python train.py --num_hidden_layers=11 --hidden_size=512 --num_attention_heads=4 --num_key_value_heads=2 --head_dim=64 --intermediate_size=1024 --vocab_size=19947 --hidden_act="swiglu" --norm="rmsnorm" --norm_place="pre" --norm_eps=1e-05 --positions="rope" --rope_theta=10000.0 --rope_fraction=1.0 --qk_norm=false --attn_scale=0.125 --bias="none" --tie_word_embeddings=false --parallel_block=false --init="uniform" --init_std_qkv=0.0185 --init_std_o=0.0 --init_std_up=0.0185 --init_std_down=0.0 --init_mimetic=0.5 --optimizer="adamw" --learning_rate=0.000836 --lr_mult_o=1.49 --beta1=0.95 --beta2=0.95 --lr_head=0.00402 --max_grad_norm=0.5 --warmup_steps=597 --schedule="wsd" --decay_fraction=0.912 --decay_shape="linear" --final_lr_fraction=0.0 --batch_tokens=65536 --max_seq_len=2048 --doc_mask=true --z_loss=1e-05 --train_tokens=346200000 --max_steps=5283 --dataset="wikipedia_en"
Each number is 200 + 30 x the weight over its row's rms, rounded and kept within 0 to 999. Layers, rows and columns count from 0. The size before them is the row's rms in percent of the matrix's.

# layer 7 MLP down, 512x1024, rms 0.0214, rows 26-80, columns 0-127
093,181,218,229,194,177,223,183,199,224,184,214,225,220,182,194,217,183,205,177,207,222,181,151,159,167,215,176,192,190,178,182,168,191,224,201,218,191,123,192,218,202,165,175,179,191,197,215,206,220,194,196,226,212,186,194,168,177,207,260,159,223,224,152,180,237,205,218,199,174,203,187,202,211,180,174,187,167,190,196,167,233,198,196,173,235,196,218,180,204,220,207,183,185,225,198,197,162,227,207,231,247,222,226,212,184,215,244,196,250,227,263,249,249,127,221,165,226,192,198,207,213,138,253,221,188,221,178,183
103,210,197,150,195,190,224,176,221,287,201,205,200,224,220,226,237,195,252,211,173,158,217,197,249,193,196,196,143,206,170,248,279,219,153,242,213,193,242,187,240,154,215,184,226,200,230,199,258,173,214,218,197,174,191,136,185,199,171,185,195,202,190,153,203,173,165,166,131,124,198,172,243,217,226,221,220,185,214,243,212,149,201,172,207,229,188,196,199,199,201,220,162,230,170,258,188,223,202,215,168,259,221,171,159,211,180,210,187,195,233,187,134,180,139,171,237,162,190,184,189,221,246,149,197,208,244,247,189
096,243,147,210,216,204,219,251,199,167,178,195,151,197,186,221,181,223,176,168,218,164,186,190,187,262,148,204,144,219,178,218,168,168,216,205,212,193,197,241,178,174,221,174,182,181,212,171,198,197,166,249,208,198,230,195,187,183,153,218,190,233,172,217,238,193,191,156,209,243,184,179,235,192,220,152,192,149,142,188,230,212,161,157,206,188,182,165,236,165,221,215,196,177,218,214,218,203,221,246,242,169,123,187,229,243,210,251,152,160,229,228,239,233,185,210,200,290,257,193,162,189,191,182,124,191,283,214,186
099,192,209,195,186,224,213,255,194,196,181,152,198,229,204,176,163,233,194,202,190,189,167,181,170,224,162,207,196,169,215,169,130,172,219,189,230,225,158,135,163,223,188,222,187,197,183,226,186,189,197,169,200,191,196,166,238,214,208,233,230,176,131,152,168,222,200,152,182,211,212,183,224,230,243,174,224,226,172,211,230,228,177,205,234,161,186,180,209,181,172,218,173,200,178,208,211,199,172,149,224,195,190,196,244,243,249,234,202,160,227,236,201,192,222,136,228,251,207,206,208,163,286,195,170,204,205,158,239
108,164,201,159,178,172,213,235,149,210,191,194,182,190,170,191,204,163,185,233,162,181,189,176,231,198,201,196,253,197,213,180,153,270,182,173,174,190,193,157,200,167,149,196,213,187,180,198,196,183,222,181,181,181,231,274,205,227,172,146,195,176,241,214,246,249,132,253,178,181,237,159,198,191,195,227,225,214,283,229,171,205,202,239,223,223,182,169,199,155,199,209,241,222,199,201,184,183,156,173,200,218,213,203,132,231,173,152,202,146,222,204,193,206,226,191,223,207,247,168,215,198,183,247,134,213,229,203,264
095,205,186,230,184,214,158,236,209,196,184,135,145,166,206,206,189,232,209,257,208,218,186,168,215,196,128,255,247,166,244,133,221,229,194,198,176,263,168,211,152,199,172,236,237,201,186,179,248,216,223,207,274,193,204,187,223,201,218,203,199,248,198,284,181,206,182,159,181,197,226,211,209,186,186,209,262,179,224,224,183,169,156,226,250,162,180,170,215,176,210,196,198,198,169,247,215,211,185,215,183,163,191,196,197,184,186,225,166,229,210,181,182,194,200,170,185,213,175,164,198,205,167,171,186,157,190,234,163
114,213,180,184,200,243,167,206,180,203,265,251,161,159,160,145,204,211,246,199,211,242,188,188,220,222,259,178,185,141,172,189,214,212,286,254,142,166,232,168,196,189,172,217,236,208,154,189,197,213,202,223,254,231,254,212,225,232,174,200,236,190,207,207,206,282,196,203,182,193,162,204,187,169,180,181,180,207,183,210,204,251,256,156,142,168,202,207,222,180,176,199,177,237,180,215,201,259,233,157,176,175,275,164,198,171,173,253,172,205,236,236,147,206,235,193,169,178,188,220,186,193,87,203,192,168,160,224,234
087,151,159,195,172,189,186,221,160,216,218,145,167,230,189,240,235,189,192,244,263,221,220,229,133,192,190,204,198,196,182,202,218,230,190,207,178,172,159,195,210,225,185,229,178,186,228,190,224,179,204,161,211,164,185,195,196,204,152,223,221,188,199,190,206,150,173,253,142,202,194,174,192,142,149,192,180,239,149,184,215,201,251,222,183,106,184,219,173,240,166,246,222,152,234,210,195,154,278,192,220,166,245,170,211,179,165,167,151,233,207,233,189,153,142,222,189,198,155,176,217,257,184,213,250,200,188,194,217
100,181,251,128,171,216,174,226,193,202,188,191,153,183,142,168,195,198,209,211,182,251,229,149,177,231,250,226,215,191,172,201,191,225,224,225,232,167,143,229,166,149,232,136,162,188,222,163,191,229,230,209,206,174,234,202,229,223,240,217,226,208,164,205,204,177,217,174,178,205,164,263,204,234,182,218,228,207,205,197,173,179,226,207,171,173,179,215,142,244,223,163,137,130,200,188,206,171,220,192,257,202,128,206,254,209,270,216,178,225,161,217,233,209,161,233,203,219,175,193,229,175,195,234,214,165,230,192,213
090,253,224,189,193,208,221,144,190,186,209,173,199,195,230,180,239,187,209,181,183,193,187,241,214,213,206,190,195,171,198,236,197,242,192,157,269,169,214,193,188,201,229,255,177,265,242,199,210,222,197,156,172,176,182,188,218,175,179,203,164,126,228,241,240,235,204,167,255,183,171,246,232,212,207,256,175,176,210,209,249,211,159,226,143,182,194,215,170,217,222,230,169,224,236,156,156,176,172,211,224,217,170,184,198,189,191,204,219,232,215,159,147,204,197,171,238,168,223,139,190,229,206,204,252,223,239,103,188
101,147,137,199,214,194,208,185,230,183,171,164,232,215,257,197,173,176,150,235,94,195,208,214,184,272,168,207,186,222,175,108,186,243,194,246,187,217,207,131,139,203,202,169,198,220,181,199,146,198,229,218,233,150,180,200,198,183,205,210,236,247,165,174,190,212,205,147,145,200,152,180,215,249,208,167,214,219,249,152,174,176,229,198,239,219,162,204,226,182,201,192,159,228,236,233,205,173,184,163,217,186,223,184,180,175,194,196,173,166,279,249,253,189,184,211,228,209,256,218,168,220,184,144,191,166,171,235,219
099,142,207,182,223,177,167,108,211,217,262,228,195,195,130,192,258,224,223,171,190,224,188,195,221,175,196,206,165,185,227,229,173,228,254,197,174,205,186,184,172,228,181,218,193,172,215,197,169,143,157,233,148,206,201,189,208,173,202,183,206,239,256,221,223,257,218,212,142,122,191,166,186,201,227,206,251,186,171,211,199,201,204,194,219,182,207,178,193,181,160,183,155,212,244,170,202,169,220,175,185,148,181,211,191,209,199,275,222,159,161,197,179,211,223,196,201,225,198,171,160,194,136,190,205,215,219,236,225
098,182,218,180,218,201,205,175,186,167,194,211,149,168,185,161,188,215,194,219,221,168,231,182,247,220,193,198,167,190,210,206,209,170,201,184,179,245,229,214,229,189,161,206,220,182,148,159,148,222,188,221,204,189,223,247,208,175,185,214,203,224,218,159,204,204,179,179,206,199,170,192,217,181,187,174,200,173,129,176,185,193,176,235,203,188,207,217,211,179,179,195,232,155,203,241,211,210,201,177,230,236,175,193,187,216,161,195,205,194,230,203,209,150,203,216,196,213,247,183,268,185,208,188,199,182,219,234,205
092,137,171,252,172,198,239,244,180,229,136,189,182,229,208,268,226,230,165,202,223,162,141,185,195,180,210,142,164,230,185,242,177,183,200,219,213,196,210,221,240,251,208,208,244,264,193,158,232,211,182,205,174,178,178,156,155,173,195,171,168,212,240,189,158,173,170,197,194,174,186,159,177,161,214,208,191,187,166,232,201,157,230,162,196,188,221,224,202,204,140,212,286,208,158,161,169,186,224,213,176,175,228,160,213,227,250,229,288,200,204,217,236,206,193,166,188,223,214,229,201,142,215,212,218,195,194,232,163
096,177,175,234,181,200,173,206,175,189,215,190,210,176,231,201,259,180,211,218,215,219,181,181,206,213,201,175,186,250,220,233,277,188,214,213,160,203,222,256,182,299,190,174,177,190,151,133,245,90,195,155,161,197,214,214,208,194,176,224,213,184,241,215,202,222,250,190,164,172,186,225,187,181,199,258,234,199,161,167,195,176,232,203,233,219,243,166,226,239,242,147,205,175,207,184,194,244,176,202,187,191,149,220,260,203,206,209,186,285,140,178,225,216,179,188,200,207,167,210,172,244,179,180,217,204,205,199,225
091,156,189,198,113,278,195,148,228,158,172,211,191,154,163,225,161,259,212,220,212,234,229,263,185,159,173,192,164,208,205,222,223,156,224,183,226,173,174,218,163,201,180,210,194,176,170,190,191,227,153,246,184,231,147,195,180,192,193,196,220,212,216,233,261,188,211,224,266,239,207,172,243,221,208,199,206,177,187,211,223,254,182,137,226,175,160,196,239,155,174,212,261,153,230,249,195,181,134,222,214,206,221,209,193,208,234,211,211,255,223,166,222,182,167,162,241,248,219,207,162,227,203,167,236,186,212,204,195
172,219,152,213,177,230,135,162,283,236,233,190,197,202,185,243,218,138,169,197,213,213,232,166,199,257,164,237,195,250,227,195,193,241,245,200,207,262,263,252,252,173,242,197,212,219,266,182,187,196,166,208,179,214,211,170,189,242,234,210,189,205,181,194,216,192,230,122,182,238,182,202,180,182,177,165,205,196,163,197,189,177,196,245,188,205,213,156,180,246,235,165,246,198,231,226,205,177,231,230,186,164,187,210,240,242,164,237,232,206,175,227,169,222,206,174,192,199,224,190,232,197,219,212,189,235,273,184,246
097,183,200,163,201,236,130,157,216,150,214,214,234,216,235,148,249,189,177,209,205,196,247,227,163,206,221,135,221,186,203,246,219,228,201,166,140,226,175,240,169,190,201,192,226,131,209,187,222,247,189,213,276,209,143,195,174,207,236,195,231,205,225,218,195,211,237,214,250,264,209,187,201,209,194,178,239,184,179,188,195,208,163,204,214,197,209,184,158,163,207,174,142,135,191,192,205,168,192,230,150,230,188,166,237,191,204,250,158,208,183,189,203,213,209,242,157,193,147,176,234,176,185,180,134,254,173,216,191
102,174,218,155,207,205,265,217,170,159,191,176,120,196,185,201,204,187,126,201,202,197,229,215,195,179,207,176,247,252,223,147,165,181,190,196,176,237,151,210,176,203,261,177,201,211,178,173,159,185,165,202,150,222,230,199,226,222,156,168,194,160,237,178,228,199,208,217,236,223,195,246,236,230,188,195,175,187,203,220,198,172,245,212,223,200,206,208,222,195,210,219,201,197,153,213,254,213,225,208,186,196,211,255,231,225,217,250,198,166,186,196,162,209,190,167,177,207,202,199,207,142,237,157,206,235,224,218,232
098,175,167,211,224,245,227,208,199,167,221,282,243,196,238,148,196,168,203,201,221,190,221,205,187,218,213,169,171,156,188,275,187,218,179,233,232,230,195,199,145,149,196,214,187,220,210,191,216,162,174,205,209,206,213,187,133,214,217,166,173,170,214,230,212,165,276,229,242,254,183,138,227,227,154,181,228,187,150,209,189,216,210,167,245,214,223,198,213,241,204,202,167,217,227,199,170,185,223,193,205,187,133,250,222,201,186,199,194,206,203,163,169,189,207,200,206,198,179,213,162,178,203,236,166,161,205,196,212
088,184,220,194,287,194,283,175,205,188,216,171,199,219,242,211,227,210,196,199,202,192,210,206,181,189,175,199,252,220,137,176,201,259,173,211,195,191,204,225,199,201,185,284,156,205,201,200,229,186,201,173,214,180,228,190,201,251,250,220,222,173,146,195,150,247,243,152,214,169,185,189,210,170,160,192,224,165,218,201,237,199,211,246,160,175,172,184,204,230,223,176,225,246,150,184,151,230,211,218,221,161,160,192,207,285,205,237,215,208,213,208,229,205,145,182,116,197,178,176,125,233,195,157,239,196,152,206,244
107,171,196,171,220,225,232,231,155,193,202,163,268,199,219,143,205,217,203,229,214,203,198,202,217,205,194,166,178,218,189,192,212,168,181,206,209,148,220,204,163,213,225,177,188,184,209,224,178,204,232,206,231,165,245,207,245,231,193,224,232,203,208,204,174,179,203,157,191,188,184,207,202,172,155,190,182,169,297,211,188,188,196,170,181,180,198,187,140,190,193,211,196,254,210,247,183,251,258,168,227,190,165,212,189,198,222,208,182,232,170,184,183,160,230,195,223,215,173,238,186,181,156,245,224,161,193,163,163
091,221,197,221,161,244,170,223,232,203,204,208,193,217,238,233,202,146,225,233,213,260,161,159,220,244,244,232,226,218,236,134,129,223,217,250,213,168,280,208,184,194,218,230,175,154,175,230,243,164,247,212,171,166,157,139,186,150,172,252,207,171,203,172,221,224,231,176,197,199,245,234,155,185,170,199,240,228,189,189,237,219,206,195,131,166,233,208,198,236,187,196,235,246,219,258,159,239,212,216,167,188,202,203,170,202,168,217,216,171,189,129,207,203,197,199,165,172,245,227,226,229,215,250,220,251,246,148,197
102,194,277,190,205,241,186,225,222,147,203,209,170,199,176,187,183,217,241,165,207,204,157,243,178,195,238,218,191,213,216,202,211,208,215,160,195,228,192,175,104,184,203,213,169,223,243,185,202,198,138,219,206,201,249,189,234,201,176,216,185,125,253,198,250,188,227,163,184,188,190,249,248,175,199,196,186,239,223,223,236,181,208,170,188,179,210,195,198,175,244,176,162,211,196,192,227,179,242,180,201,154,184,182,257,191,212,159,205,204,231,224,205,201,205,223,180,176,166,200,243,198,174,195,214,192,239,149,227
114,219,180,167,175,214,158,149,193,255,213,207,219,174,205,224,237,194,200,206,180,247,190,233,209,202,173,225,157,204,207,180,156,201,190,218,185,233,239,258,197,247,149,218,203,165,189,255,180,200,204,231,177,201,260,178,163,225,144,202,228,183,195,213,127,178,201,160,132,241,193,164,242,167,195,222,172,220,167,210,199,218,172,188,227,202,234,269,176,190,215,217,163,214,257,201,247,217,199,208,199,184,169,178,168,219,231,231,166,193,165,215,200,203,203,176,207,187,224,178,183,213,193,150,180,202,209,196,195
097,194,228,223,190,176,219,178,231,222,186,228,181,135,189,224,208,194,225,210,274,127,224,181,239,222,201,233,243,177,203,211,212,261,139,190,207,213,174,258,161,174,201,207,207,178,213,166,159,218,212,170,187,227,152,194,155,214,126,158,221,181,227,147,182,175,201,201,229,264,174,170,242,196,216,136,209,154,244,201,157,286,202,214,287,219,213,210,169,200,197,201,159,183,214,217,207,200,208,216,177,191,171,159,184,154,237,202,209,252,225,226,218,171,192,189,257,184,214,151,198,252,237,269,186,201,223,178,191
100,218,119,248,172,196,204,204,204,186,149,181,235,255,187,219,237,217,138,160,172,215,221,188,186,183,174,200,236,185,146,184,219,231,201,198,190,230,226,180,241,248,180,170,208,176,148,222,209,245,190,248,198,165,171,167,227,169,203,209,213,212,172,188,224,193,190,168,202,182,215,170,159,242,215,226,284,174,187,183,142,225,245,238,164,233,195,178,222,144,167,269,218,151,143,215,151,254,174,199,156,231,197,225,255,213,188,138,237,233,213,180,250,243,210,182,208,177,225,181,222,255,190,161,188,178,210,199,183
098,149,182,202,157,192,175,157,205,245,218,274,223,173,199,221,219,168,189,205,190,184,188,138,195,229,227,206,186,193,191,199,180,186,260,240,190,194,131,233,193,175,207,182,162,211,133,152,192,193,196,224,215,163,194,161,218,163,232,173,184,201,205,262,179,227,246,154,213,248,221,178,202,251,197,170,170,181,208,210,148,198,235,224,223,216,214,252,196,232,174,182,235,243,176,151,218,160,166,181,218,185,177,212,221,206,192,233,213,221,200,211,236,209,199,167,135,240,213,227,185,204,245,218,257,169,214,203,211
093,196,187,161,172,217,190,184,245,187,199,219,224,220,226,254,200,169,184,193,224,207,210,156,246,209,187,203,188,274,168,190,188,162,210,141,233,230,198,229,116,208,201,203,138,204,211,198,247,177,203,223,195,209,207,182,160,201,214,248,159,203,184,211,156,226,195,195,212,234,223,231,188,201,211,213,195,214,245,242,175,206,179,151,247,193,205,172,189,191,258,226,205,164,202,194,175,218,213,213,249,158,198,163,258,204,156,174,231,235,174,163,194,159,143,195,224,212,193,168,164,166,210,178,246,228,189,149,172
098,174,221,175,174,250,215,183,222,242,181,147,259,177,205,179,194,213,219,221,172,159,229,272,226,238,264,180,250,162,188,189,257,213,208,232,185,252,199,204,216,224,173,196,217,186,205,215,178,180,154,177,159,152,204,198,184,211,162,233,217,186,183,160,276,181,192,200,183,191,224,217,215,184,221,204,268,233,200,203,162,257,226,183,220,139,175,235,190,230,217,162,128,209,209,253,239,190,186,169,223,170,207,225,183,202,220,201,170,180,263,174,213,183,236,177,155,221,214,239,174,229,196,216,174,182,195,217,196
099,193,181,203,206,179,182,157,167,218,246,317,165,235,167,160,175,186,224,184,233,205,187,218,219,197,176,233,173,226,212,214,226,192,201,208,239,224,153,220,228,191,219,199,196,191,242,189,183,171,160,249,173,258,186,162,182,190,201,209,222,119,250,178,204,196,227,195,177,169,166,205,253,191,188,226,151,170,232,185,241,157,189,226,250,257,215,252,174,202,172,252,257,205,163,188,228,215,234,186,226,181,221,183,222,213,186,179,253,227,236,264,139,168,175,180,253,182,246,214,275,185,173,160,240,171,173,233,238
098,209,251,251,181,152,253,189,180,231,160,198,164,169,206,204,194,186,148,219,176,243,197,199,211,249,177,211,184,189,213,236,173,159,172,212,214,188,207,134,230,192,119,205,232,197,179,136,187,181,231,233,191,263,160,203,144,219,195,212,225,181,184,209,251,221,182,241,234,208,172,258,188,176,235,164,129,236,196,232,171,164,188,229,188,224,229,208,159,241,175,216,212,215,206,162,213,202,171,276,162,233,249,204,157,187,182,175,170,208,190,203,207,192,223,155,212,211,199,155,238,165,199,224,204,199,177,214,226
091,252,192,164,253,162,252,251,172,178,236,198,200,176,243,222,171,232,160,198,171,184,158,240,190,226,157,189,251,246,153,193,178,213,198,224,188,191,254,154,211,197,177,202,181,195,174,194,196,246,195,210,157,197,198,238,205,153,180,228,216,170,218,222,226,215,187,182,227,157,201,173,191,222,171,207,256,211,220,218,209,229,212,240,208,205,172,216,171,226,224,206,167,207,251,185,183,115,208,165,212,211,216,249,158,214,187,212,228,239,238,157,192,207,247,167,179,209,253,257,201,227,168,197,150,220,210,232,193
096,193,189,236,196,195,238,169,235,235,218,164,221,126,176,200,170,262,166,231,176,127,156,211,134,217,204,187,211,204,166,144,196,175,181,172,212,160,194,225,227,246,209,228,189,214,188,196,192,191,194,214,191,196,240,179,185,236,112,187,190,176,185,224,207,187,171,220,242,211,247,167,208,206,216,226,198,156,177,249,193,226,199,182,196,199,138,159,218,252,162,161,224,194,179,173,168,165,224,261,144,215,221,209,119,250,187,218,248,183,200,149,249,174,164,168,181,195,214,188,156,151,232,187,204,184,196,161,199
100,170,160,226,220,179,128,182,190,205,220,232,178,152,156,204,171,173,176,194,247,203,181,179,176,190,183,208,180,205,232,192,233,188,224,201,166,232,160,181,131,214,245,193,205,187,172,227,174,205,219,196,221,186,205,235,168,228,238,226,255,203,191,178,188,169,197,194,194,240,221,244,198,177,170,191,164,223,188,173,211,176,230,190,189,215,227,197,231,168,150,219,230,188,180,187,187,221,220,167,198,189,244,179,237,196,206,196,221,189,186,206,240,163,238,246,262,235,165,267,251,199,155,205,187,209,237,205,215
095,193,221,187,213,235,158,202,226,188,169,199,206,201,163,192,214,171,191,148,185,193,229,203,151,188,181,196,232,200,175,184,209,180,198,229,176,196,238,258,218,194,282,172,212,243,191,176,215,198,172,173,226,170,174,183,189,147,179,191,225,219,158,170,212,207,202,133,181,176,200,215,190,153,183,204,203,184,168,161,221,227,239,206,140,227,142,186,176,204,224,170,193,215,142,197,230,243,206,213,243,194,205,175,219,226,196,197,193,249,159,237,245,106,201,188,112,208,240,207,209,203,169,191,239,194,201,243,208
097,178,165,212,200,169,202,225,234,172,224,175,205,214,205,145,231,165,204,213,200,270,224,198,241,209,170,179,201,164,165,238,214,218,259,218,147,167,185,159,232,191,180,190,228,217,188,189,221,133,162,174,205,191,239,229,189,218,204,234,222,183,196,239,171,221,172,193,170,216,205,215,197,216,200,207,212,230,195,244,257,178,222,158,198,213,207,277,175,165,184,181,190,180,247,179,204,202,211,168,196,152,248,209,183,173,205,176,192,211,198,233,189,233,212,195,224,175,191,245,191,190,143,242,214,214,167,220,262
104,168,188,203,231,195,165,208,215,233,204,202,240,130,240,172,144,196,244,197,190,221,158,151,178,168,176,205,126,238,173,235,234,214,180,151,241,206,219,220,213,220,206,214,208,199,198,243,197,193,209,200,160,162,224,195,176,195,192,183,228,176,174,198,130,181,165,214,221,199,190,203,167,210,197,259,193,237,231,252,246,183,171,209,192,216,174,227,269,169,215,268,191,194,173,231,212,164,213,200,191,210,175,175,173,180,184,222,226,223,198,217,215,249,182,199,277,138,212,232,152,194,213,201,199,195,239,213,170
095,144,200,162,152,222,226,211,204,138,247,188,191,226,220,190,213,186,164,225,244,256,173,205,166,222,216,194,170,180,219,197,249,175,181,188,188,208,138,223,186,189,224,192,132,174,181,192,236,229,212,197,171,171,168,178,193,208,155,217,234,289,222,161,178,200,230,206,241,222,227,209,178,158,251,157,217,182,188,206,213,132,231,177,181,168,207,211,209,196,235,228,209,239,192,170,175,189,219,231,169,198,193,209,203,212,191,198,193,216,181,166,222,224,191,219,201,182,179,207,233,225,136,258,234,212,201,219,200
100,159,186,186,116,183,224,250,215,195,156,201,167,194,198,192,179,207,173,226,174,140,181,213,211,181,202,176,231,223,217,163,220,193,196,178,144,179,194,177,179,263,111,181,233,156,220,199,198,223,216,183,211,206,230,255,223,233,198,196,179,227,251,180,225,221,190,212,211,239,206,149,169,208,232,190,234,174,181,179,187,219,190,264,226,239,179,128,189,142,178,212,176,175,194,174,197,220,181,192,198,172,180,229,199,219,273,204,179,162,208,227,218,275,271,208,187,230,218,170,215,165,241,158,205,200,192,178,194
103,171,200,203,153,210,223,166,201,216,191,151,205,209,207,205,183,186,182,212,153,168,173,200,194,199,211,203,339,230,207,154,196,299,187,183,169,124,202,232,195,199,172,214,256,179,235,167,152,212,242,129,230,165,190,176,205,148,157,166,225,216,205,232,227,209,182,247,216,200,222,242,196,183,218,202,206,215,208,250,156,201,194,213,243,169,247,247,213,203,220,225,250,230,256,149,183,171,196,195,228,190,228,235,212,199,228,159,127,184,133,182,177,171,198,130,151,169,151,205,191,155,183,191,241,184,177,190,194
104,236,187,173,226,177,156,132,243,187,215,236,238,208,243,147,207,159,264,165,234,195,261,210,204,188,207,176,217,168,148,195,232,134,203,190,220,242,201,192,162,143,224,163,178,248,163,231,208,183,200,213,175,214,211,177,177,175,216,215,244,201,201,185,231,183,238,192,196,194,153,203,209,183,148,209,163,200,195,209,194,242,239,169,146,199,148,229,225,216,173,190,161,231,175,224,194,181,243,181,212,217,176,202,224,174,231,185,213,221,233,196,223,124,197,175,225,162,178,188,199,209,147,215,187,244,184,165,163
105,166,202,216,146,184,157,234,147,195,186,142,217,182,203,203,228,192,260,204,230,286,215,209,222,216,220,209,212,203,170,185,159,206,212,154,182,170,217,206,208,180,187,209,241,201,181,136,194,203,182,157,242,206,217,285,175,184,171,213,243,184,211,193,186,273,288,173,183,241,162,259,222,201,203,213,235,189,195,195,229,197,215,169,229,231,244,204,193,181,245,180,233,202,202,200,212,170,201,188,197,211,154,207,172,196,183,188,204,162,189,263,213,204,174,253,212,164,224,187,190,213,94,201,197,191,174,191,244
102,217,218,156,181,201,276,255,180,153,171,225,145,184,217,206,165,258,208,175,203,247,148,256,213,257,160,251,153,156,186,204,170,155,199,205,191,173,164,172,214,195,181,230,254,205,174,212,165,204,271,230,227,214,220,196,200,203,211,137,170,222,173,231,139,194,166,189,196,228,216,221,158,170,190,200,151,188,166,213,225,135,207,198,206,223,199,200,197,182,126,229,195,224,159,187,186,209,203,195,163,198,209,204,210,230,210,166,188,180,207,213,265,211,203,200,177,156,149,158,208,196,274,190,219,187,189,214,155
093,159,182,244,181,213,200,138,163,205,206,160,181,172,230,207,187,231,267,148,205,147,190,188,242,196,200,194,184,177,225,215,245,191,197,205,160,189,192,177,221,183,218,205,181,196,184,209,195,184,198,144,220,173,224,188,192,219,229,204,174,227,190,143,163,279,207,172,208,175,196,166,202,189,228,167,229,200,170,217,169,255,208,210,192,214,195,234,188,192,219,240,182,282,212,231,180,238,182,205,140,171,140,198,228,239,166,171,197,177,214,213,187,194,241,180,167,211,229,237,215,132,241,204,214,199,208,233,242
096,169,230,188,216,201,222,163,230,193,203,170,208,217,183,205,213,182,227,210,187,136,234,227,241,226,201,200,251,143,206,221,261,148,196,193,200,166,161,152,200,229,181,191,169,196,183,145,165,204,175,232,142,198,189,204,209,183,188,183,174,213,230,181,222,226,176,222,188,167,189,187,176,159,169,195,195,165,225,183,145,171,175,211,178,204,233,210,227,164,265,241,191,172,168,139,231,180,170,170,164,225,209,223,199,206,211,228,245,202,191,207,192,189,230,150,223,209,224,167,175,230,253,217,145,151,226,187,173
088,164,191,223,257,190,217,201,299,175,264,191,214,197,176,226,122,216,171,195,205,171,242,204,228,245,175,174,182,156,215,176,220,156,172,187,185,195,200,228,137,183,154,178,213,231,190,192,163,175,209,206,171,206,168,181,202,274,207,150,181,183,220,248,201,234,204,229,201,234,193,201,228,173,223,155,212,220,183,271,204,149,163,212,212,206,151,186,210,214,229,178,156,226,190,228,198,210,130,168,270,197,188,178,192,205,258,177,244,222,197,194,213,170,226,189,273,205,207,209,162,164,193,284,217,214,216,181,249
098,220,145,218,127,216,171,213,180,204,194,145,186,203,194,206,169,200,159,195,195,232,206,186,232,220,173,183,252,256,154,171,180,251,168,166,171,212,187,190,173,187,217,133,218,181,156,249,145,162,247,169,252,168,142,201,184,180,181,182,206,201,203,136,191,176,267,178,284,187,218,229,194,185,191,178,251,193,189,187,169,200,206,174,194,180,164,212,217,191,168,294,197,212,180,250,194,178,223,218,201,186,170,217,238,229,154,172,174,198,169,159,206,184,204,199,234,212,187,246,150,228,158,203,207,256,165,218,236
097,200,251,191,219,180,255,188,217,177,234,251,243,181,208,194,225,175,271,156,225,163,207,200,249,174,231,246,225,163,194,203,217,204,193,183,230,223,193,207,189,166,179,223,183,203,250,274,188,204,192,241,223,183,226,167,227,227,237,280,226,180,179,231,212,166,180,181,156,169,173,162,234,145,157,247,169,205,212,189,207,207,194,157,229,239,170,235,217,182,237,192,213,180,207,197,254,205,237,203,171,180,190,209,197,169,223,212,225,199,242,164,181,203,148,162,211,191,153,206,230,188,188,165,163,212,241,259,228
096,189,204,179,175,192,197,193,152,223,185,232,187,226,196,254,214,211,183,202,243,226,201,175,209,180,169,223,159,136,214,167,140,158,193,218,253,178,172,184,173,203,159,237,203,214,180,207,177,226,184,238,171,209,202,225,207,218,129,210,227,151,230,201,217,213,236,173,161,216,161,228,148,202,197,196,151,184,172,215,183,243,240,166,238,205,207,245,160,222,218,191,211,221,180,147,130,152,218,204,165,203,239,213,177,235,173,204,204,239,211,220,172,175,252,200,160,208,236,220,273,210,213,203,187,207,173,217,230
111,237,166,204,252,213,184,194,190,167,210,203,155,207,193,214,199,168,180,257,244,242,234,160,182,170,174,193,214,209,250,192,180,188,189,150,165,223,253,221,226,215,207,183,224,210,146,155,205,178,179,156,172,190,200,162,209,192,243,195,220,187,214,200,207,217,193,192,211,181,219,231,162,193,153,308,176,237,224,190,235,203,250,204,168,199,220,171,216,206,212,196,228,196,182,268,249,182,196,190,186,155,143,185,132,257,170,227,185,219,208,205,176,186,220,233,218,233,231,278,223,208,196,187,208,262,261,185,206
106,185,210,227,204,229,181,143,191,209,252,228,214,171,154,166,229,239,187,155,228,182,212,225,240,189,197,205,233,216,187,212,280,208,205,178,209,195,207,268,224,232,174,221,245,180,217,210,189,210,227,168,172,183,178,214,224,163,203,224,232,155,210,205,185,173,168,281,219,170,209,181,172,226,200,222,204,168,193,172,215,191,184,189,163,205,176,241,221,235,194,209,188,145,191,229,213,197,220,194,227,246,196,178,185,182,217,190,210,262,216,168,179,199,142,196,284,208,184,191,147,182,184,243,206,129,197,165,182
110,199,212,186,198,168,176,160,208,192,195,144,183,189,209,166,177,139,236,202,184,145,237,198,183,219,206,247,224,173,285,213,209,202,231,135,163,199,196,173,235,188,224,215,207,183,213,235,223,188,187,195,163,173,197,219,182,238,166,196,195,138,146,201,227,177,127,236,220,189,210,122,162,162,146,230,214,189,243,197,181,223,161,213,230,196,248,224,221,179,169,195,196,185,191,217,272,196,226,161,192,217,175,188,176,208,230,203,177,151,211,221,208,196,207,169,218,191,144,202,191,239,275,255,206,196,166,165,231
089,163,155,230,203,212,205,201,223,229,188,212,224,175,230,229,201,236,195,213,231,191,277,190,272,243,140,216,182,210,208,150,186,226,177,202,219,186,190,206,198,216,203,212,248,220,225,240,267,211,216,226,198,185,167,213,179,237,238,204,203,213,154,229,182,166,220,219,202,220,182,198,238,213,197,229,198,220,218,186,242,237,224,243,203,243,257,197,190,176,197,226,232,221,215,231,208,244,244,170,207,178,223,243,183,176,187,172,238,222,197,193,284,148,163,209,254,223,142,214,195,209,224,175,247,217,192,220,196
089,142,212,236,208,174,199,208,168,202,234,170,181,181,225,209,183,184,114,208,205,264,205,187,195,178,202,244,194,214,238,197,176,186,253,192,186,140,204,144,212,163,247,162,144,140,183,179,189,184,190,155,196,154,186,178,201,179,232,190,177,226,250,215,158,222,199,209,217,209,189,196,94,177,206,215,218,208,208,222,197,179,222,220,222,212,206,172,204,137,173,184,213,262,236,223,147,223,250,186,243,240,160,208,156,211,203,192,169,187,178,148,255,213,159,221,214,221,252,241,219,199,224,180,194,173,195,189,219